From a checkpoint of a small transformer trained on Wikipedia.
Size: 5 heads of 128 (1 for keys and values), MLP 2560 squared ReLU.
Architecture: embeddings untied during training, local attention windows, shifted keys, skips across layers.
Training: a variant of Muon for these matrices, 542M tokens, 11645 steps.
Each number is 128 + 32 x the weight over the matrix's rms, rounded and kept within 0 to 255. Layers, rows and columns count from 0.

# layer 5 attention output (transposed), 640x640, rms 0.264, rows 83-90,211-218,339-346,467-474,594-602, columns 512-575
[[115  97 128 101 110 107 142 103 174  70 110 124 124  77 155 102 152 141  95 236 106 116 113 173 164  98 123  51 157 160 141 157 174 140  59 102 108 133 107 127 142 139  90  99  79 149 136  63 130 152 104 110 138 108 151 166  97  84 145  91 111  89 117 116]
 [126 169 157 109 102 131  74 152 132 163 170 139 155 158 134  97  62 133  94 158 155 100  97 111 153 146 117 105 119 144 100 110 100 156 129  84 103 134  99 115 135 120  52 138 133 112 124  99 161  80 102 178 126 169 143 158 170 110  85 157 120 162 102 148]
 [114 124 110 127 158 108 153 188 100 149 144 114  87 115  96 143 191 129 168 127 116 163 128 115 157 139 142  94 202 115  75 125  98 107  69 136 143 110  90 121  89 123 154 142 154  98 133 107 162  88  72 205 163  82 145 122 146 152 135 139 129 132 155 156]
 [ 87 136 109 115 129 117  95 105 100  73 172  76 125 104 138 172 189  85  90  96 142 192  94 118 113 132 163 108 136 146 118 145 158 114 122 112 129 102 141 145 160 107 133 137 129 192 111 175  97 123 157 139 157  90 161 164 170 112 107 123 106 108 181  83]
 [150 157 144  96 105 153 117 166  62 132 117 139 112 100 106 105  97 120 121 163  93 154 100 101 109 170 133 163 116 105  56 129 147 138 173 139 164 100 164 110 135 131 191 143  92 122 165 125 136 114 145  79 188  93  49 158 141 195 152 119 166 118 119 147]
 [124 193 139 110 133 166 116 134 112 112 136 131 172 147 172  91 125  77 183 132 124 145 132  93 139  98 141 131 134 163 125  93 175  90 115  96 107 100  86 136 112 178  82 133 155 187 122 181  63 108 125 130 174 136 143 162 139  94 192 110 109 129 143 140]
 [143  91  66 174 117 130 158 125  90 149 113  67 117  92 131 142 118 124 108 120 130 156 163 163 115 109  99 159 127 108  83 120 166  86 117 132 124 167 111 176 117 102 181 132 115 135 111 143  78  83 164 134 124 167  57 124 123 108  76 148  69 124 129 128]
 [126 189 181 174 221 108 143 114  79 105 153 138 103 193 115 132  90 177 128 140 152 151 127 112 121  93 100  91 164 114 117 173  80 109 189 101 128 127 109 107  98 102 148 179  92  90 103 130 112 112 155 183 157 107  99  89  95 135 117 158 106  98 160 134]
 [172 140 183  88 104  77 124 150 204 130 126 141  83 176 147  81 108 153 168 140 139 141 121  93 167 105  55 134 185 142 116  73 122 117 109 108 124  93 120 134  88 157 106 153 127 148  97 129  80  92 111 103 127 148 141 159 118 114 155 162 126 103 187 133]
 [119 120 107 197 154 125 131 100 118 102  94 135 175 109 110  98 154  80  93 106 105 141 109 116 113 123 128 136 105 121 123 106  89 161 141 113 103 139 118 160 120 101  81 190 196  51  67  46 122 126 131 133 120 162 142  56 157 130 138 108  91  98  96 128]
 [140 167 115 119 152 129 116  62  90 115 103 120 111 132 148 103 143  89 151 122 121  96 109 135 154 133  74 105 120 126 207 131 119  82 122 164  96 161 150 143 161  75 124  89 117  74 135  91 161  90  97 120  78  96 134 115 134 152 119 106  92 152  86  93]
 [120 104 131 107 215 138 160 160  68 176 157 111 171 151 150 151 189  94 113 115 128  89 115 172 119  90 148 119 106 109  93  75 118 150 186 114  97 147  57 156 183 100  75  83 111 113 118 171 149  52 156 136 144 122 100 137 100 108  91 117 122 116 135  46]
 [125 163 102  85 101  82 155 130 130 156 146  82 186 159 187  62 104 147 132 138 105 149  92  71 179 147 128 192 119  81  92 100 153 121 122 145 163  80 190 158 132  92 154 130 125 132 120 127 144  81  96 134 147 142 161 117 111  87 124 104  96  96 130  86]
 [ 84 139 150 131 193 151 126 161 125  88 114 139 150 136 111 137 152 121 132 109 156 112 162 155 110 230 156 114 114  91 158  98  98 109 139 114 124  84 138  62 147 153  92 125 103 119 141 154 144 198 147 135 143 153 135 147 110 150 176 158 153 109 122 111]
 [140 133 145 164 142  75 116 130 155 178 149 158 172 187 116  97 131 131  65 160 117  70 114 112 162 140 102 114 137 157 117  93  89 144  51  45 105 157  41  92 138 130 148 132 168 192 180 138 115 162 156 159 170 162 123 134 128 181 139 149 161 119 133 118]
 [146 110  91 143 140 124 137 161 155 178  81 154 114 141 101  93 152 138 109 141 103  93 117  32 130 123 110  90 165  78  99 116  93  71 161 115 115 129  92 151 184 172 119  99  47 101 152 122  86 167 157 140  88  91 113 185 136  75 138 159  96 165 147  81]
 [101 133 109 150 140 134 170 169  87 121 141  96 120 146  90 121  73 119  96  89 158 127 134 116 139 138  92 118  70 157 129 114 137 156 200 148 113 112 116 126 101  71 125 123 139  82 148 195  69 145 127 174 126 126 125 125 101 103 152 188 126 126  99 203]
 [149 109  93 126 152 102 176 130  76 134 182 155  79 108 107 146  81  94  94 118 180 111 127 105 122  97 112 131 143  95  60  83 125 122  97  81 176 188 124 134 160 172 136 132 150 181 126 113 153 107  95 134 112 127 130 153 120  93 140 150 128  92 115 106]
 [ 90  98 106 148 129  88 129 142 124 135  76 143  85 165 142 138  82 186 162 118  92 177 205 158 126 142 167 120  98 117 113 193 147 100 181 128  66 171 198  60 200 197 140 178 149  62 122  79 120 138 161  84 123 103 163 143 148  83 109 103 130 124 166  85]
 [136 139 149 152 162 165 179 127 107 101 177 122 109 113  96 158 160 163  57 171 161 208 110  42 151 109 136 100 137 100 111 110 153 114 147 149 151  79 182 154 144 168 175  64 109 123  87 148 111 167 101 136 107 209 117 136  75 113 138 149 122 237 164 126]
 [155 137 151 145 107 159 166 164 122 109 135  67  99 141 151 107 127 101 144  66  95 112  71  88 113 143 113 120 153 125  98 199 149 145 165 143  93 111 154 145 211  87 126  73 159 186  96  85 129 143 231 138 112 105 134 147 132 146  95 187 129 125 149  72]
 [197  89 108 148 171  65  85 129 109 123 149  57 133 143 179  90 185 142  72 115 122 120 150 140 194 107 114  24 124 115 165 127  99 164 172 124 148 165 142 100  76  82 169 158 105 114 103 179  94 167 169 109  84  95 141  93 111  53  75  92 170  59  92 167]
 [ 93 160 107  58  85 153 164  88 104  51 155 149  67 155 191 109 136 113 205 160 102 142  83 150 122 146  80 129  66 113  84 106  69 141  93 210 163 117 123 127 142 143  96 138 172 122  94 104 119 146 100 111 138 108  57  84  93 142  92 174  92 121 118 153]
 [ 70 151 131  71 164  94 173 172  98  85 107 110 119 113 108 114 151  90 192  46  92 149 141  83 148 176 135 104 113 131 127  72 106 103 158 117 124 109 160 114  45 158  73 124  84 173 110 119 129 189 143 109  99 140  91 141 113 119 153 114 171  63  96 179]
 [148  97 110 144  74  99 121 121 128 120 114 110 106 120 160  89 159 154 122 114  95  72 115 104  93 113 154 171 147 109 138 151 163 133 141 115 104 115 171 180 118 108 143 117  72 126 111 150 131 134 105 131 165 163 133 109 211 164 126 174 101 131  93  83]
 [169 149  91 121 114 135 116 115  89 193  48 129 139 111 149 150 127 112  89 178 107 132 113 139 112 137 107 137 123 125 154 166 190 109 107 117  95  71 149 139 108 109  39 122  95 148 147 108 119 113 179 140 131 111 144 130 129 120 154  83 127 128  89 107]
 [160  88 154 130 114 176 132 172 141 180 179 110 131 127  95 131 151 117 112 107 123 120 146  89 170 121  88 197 120 112  82 138 149 125  98 143 135 131 191 160 121  72 108 125 130 203 160 170 136 118 117 117 175 163  74 114  87 153 129 148 134  97 109 173]
 [ 82 136 130 135 101 154 105  69  72 152  95 130  94 157 157 133  78 113 138 119 144 104 127 121 186  99 101 171 108 105 132 184 155  79  73 127 139 173 171 107 116 152 149 101 136 123 152 115 140 121 145 101 129  83 101 149 201 139 124 141 106 168  76 130]
 [140 173 172 128 162 129 143 109  90 100 116 174 138 125  88 119 159 125  91 102 150 147 131 100 107 148 154 183 108 145 146  51  96 152  83  73  80 124 144  52 116 184 129 162  91 133 113 133 105 151 128 139 120 115 116 143 139 128  84  83 127 166  87 119]
 [161 113 168  73 102 125 104 150 146 176 190  74  90 125  97 103 115 142 148 126  39 173  85  64  63  18 174 122 151 144  93 189 176 137 126 143 165 128 151 118 116 111 138  97 151 108 129  87 154  75 143 138 143  83 115  82 114 180 179 154 125 176 222 114]
 [195 130 105  99 158  67 143  92 128 208 152 126 137 209 103 164  71 153 139 123  62 141  54 136 145  72 124 124 164 180 170 163 145 127 124 133  75 102 160 122 130 144 180 112 121 102 155 178 160 125  96  83 113 111 136 160 153 180  57 103 110 124 158  92]
 [114 114 123 125 153 129  92 158 151 115 122 104 109 154 119 183 101 118 123 196 188 107 107 122 111 119 104 130 177 204 155  67 169 128 165  93 141 140 147 171 172 118 107 110 169 202 109 107 118 134 116 156 161 160 105 113 106 153 101 116 146 134 140  79]
 [117 219 146 155 124 144 130 111 114 132 178 114 166 136 106  98 152  96 144 103 167  88  95 104 152 156  98 102 132 133 180 159  81 173 110 107  76 123 161 118 118 162 139 129 173 101  97 156 168  85 129 114  72 118 177  54 134 117 155 145 159 113 137 136]
 [ 92 178 137  78 104 115 112  76 188 111 101 151 148 189 153 166 153 155 102  86 145 129 155 132 124 169 172  84 141 116  93 156 114 157  87 104  90 154 100  99 150 135 108 149 127 211 101  90 142 142 179 130 130  82 117 103 132  87 114 133 157  92  99 149]
 [178 136 110  81 119 131 132 125 139  72 159 104 183 153 113 123 142 141  78 174 141 193 159 159  78  98 147  90  97 136  85 126 129 166 125 162  86  67 117 147 171 171 162  82 138 128 112 125 171 122 114 147 159 152 161 126 153  91 146 127 149 143 148 163]
 [ 80 146  72  98 113 151 112  95 131  91 133 132 139 106 153 119 128  44  72  76 100 150 115  84 108 147 120 140 155 104 105 110 210 130 148 113 175 130 130 164  73 172  83  95 120 137 105 111 114 159 124 154 171 169 114 127 113 129 167  98 103  77 144 140]
 [138 107 125  97 122  97 142  71  87 165 120 125 115 140  94  92 149 159 134 167 107 134  61 145 161 133 121 164  72  97  95 120 133  97 116 105  83 142 155 112 128 100 118 140 122 127 132 125  43 147 120  99 151 177 114 163 115 123  96 148 180 110 121 120]
 [152 125 154  64 104 186 132 109 123 150 137 145 151 154 126 134 162  78  99  48 146 159 127 147  95  93 142 109 123 123 104  83  89 130 121 162 150  78 132 135  95 162 105 164 125 160 115 158 126  81 109 162 128 174 151 145 153 122  80 181 114  70 142 149]
 [152 138 171  66 123 140 140  75  95 127 197 131 115 129 164 130 118 115 132  81 133 101 117 168 111  87 123  64 139 119  97 121 133  67 122 115  95 126  93  85 149 112 164 157 132 150  65  89 150 151  92 134 133 103 149 178 151 157 134 115 134 135 104  55]
 [149 213 130 102  87 110 173 100 125  93 138 110 100 141 125 181 140 141 129 189 153 131 120 110 112 112 115 139 158  75 124  73 177  92 161  92 136 115 122 122 121 124 121 153 100 130  54 130 158 131 117 101 123 145 168  98 204  77 175 171 158  90 109 149]
 [144 108 157 105 153  97 136 141  95 116 127 153 148 139 119 141 131  96 144 187 129 118 132 107 165 116 104 153 133  77 125 128 141 100 145 150 121 149 143 139 109 156 157 152 168 149 120  88 101 141  83 119  62  67 160 146 141 127  90 180 123 116 162  99]]
# layer 5 attention value, 128x640, rms 0.318, rows 83-90, columns 512-575
[[115 168 141  96 117 168 137 110 143 150 147 142 128 145  91 189 100 127 144  63 158 154 114 144  95 115 121 127 166 196 128 131 139 104 131 111 130 155 178  94 128  90 130 121 142 130 102 157  88 122 140  99 121  99 124 150  82 153  83 138 124 143 133 178]
 [131 124 130 121 115 115 181 156 119 125  85 139 114  74 150 153 140 162 160  90 178  90 153 150 134 114 172 149 143 103  83 121 130 126 134 137 136 131   0  59 151 142 157 122 177 168  93 154 116 107  88  98 123 144 180  88 130 147 148 150 140 166 152 128]
 [134 193  73  54 169 129 147  95 165 134 146 130  85 129 138 178 136 159 175 100 115 152 148 151 119 144  99  66 111 147 116 159 180 179 156  56 155 176  63  86 139 131 125 109 151 126 140  86 136 127 146 139 165  79 101 129 159 108 151 130  79 161 155  99]
 [110  88 115 112 117  96 165 180 149 137 150 100 106 123 178 128 172 133 125 137 109 179 111 129 129 124 167 108 139 145 102  75 146 161 131  48 125 124 112 185 101 142 156 133 164  80  92 157 199 166 138  97 108 188 112 119  81 149 160 125 152 179 222 104]
 [ 96 113  95 130 134 148 176 131 121 136 151  70 102  85 167 111  86 127 142 175 177 123 148 158  94  91 154  57 128 127 108 157  99 125 165 169 170  97 139 159 170 158 168 129 143 222 105 132 137 123 149 166 141 156 168 119 127 104 179 153 166 139  84 176]
 [119 140  33 131 140 132 127 115  81  67 160 168 161 133 126  71 151 129  75 146 126  86 108 145 131  96  85 152 118 171 129 102  99  90 167 121 172 106 129 117 156 163 133 155 141 113 125 112 103 126 143  92 103 157 153 166 128 123 112  79 164  67 112 173]
 [145 171 101 152 120 119 192 113 166  78 144 132 150 122 154 132  70 155 108 150 140  59 106 112  73 192 117  68 118 120 146  69 106 164 106 199 163 121 122 136 112 128  89 183 114 146 140  75  98  90 115 107 113 168  81  97 134 108 124 132  88 149  92 154]
 [135  59 131 103  66  94 158 140 124 135 114  82 146 132 106 100  94 120  95  42  73 190 142  94 129 139 164 100  98  94 120 148  97  55  89 161 118 134 158  38 124 195 101 136 101  45  96 146 133 129 169  82  63  89 120 171  93 141 183  89 137 104  60 161]]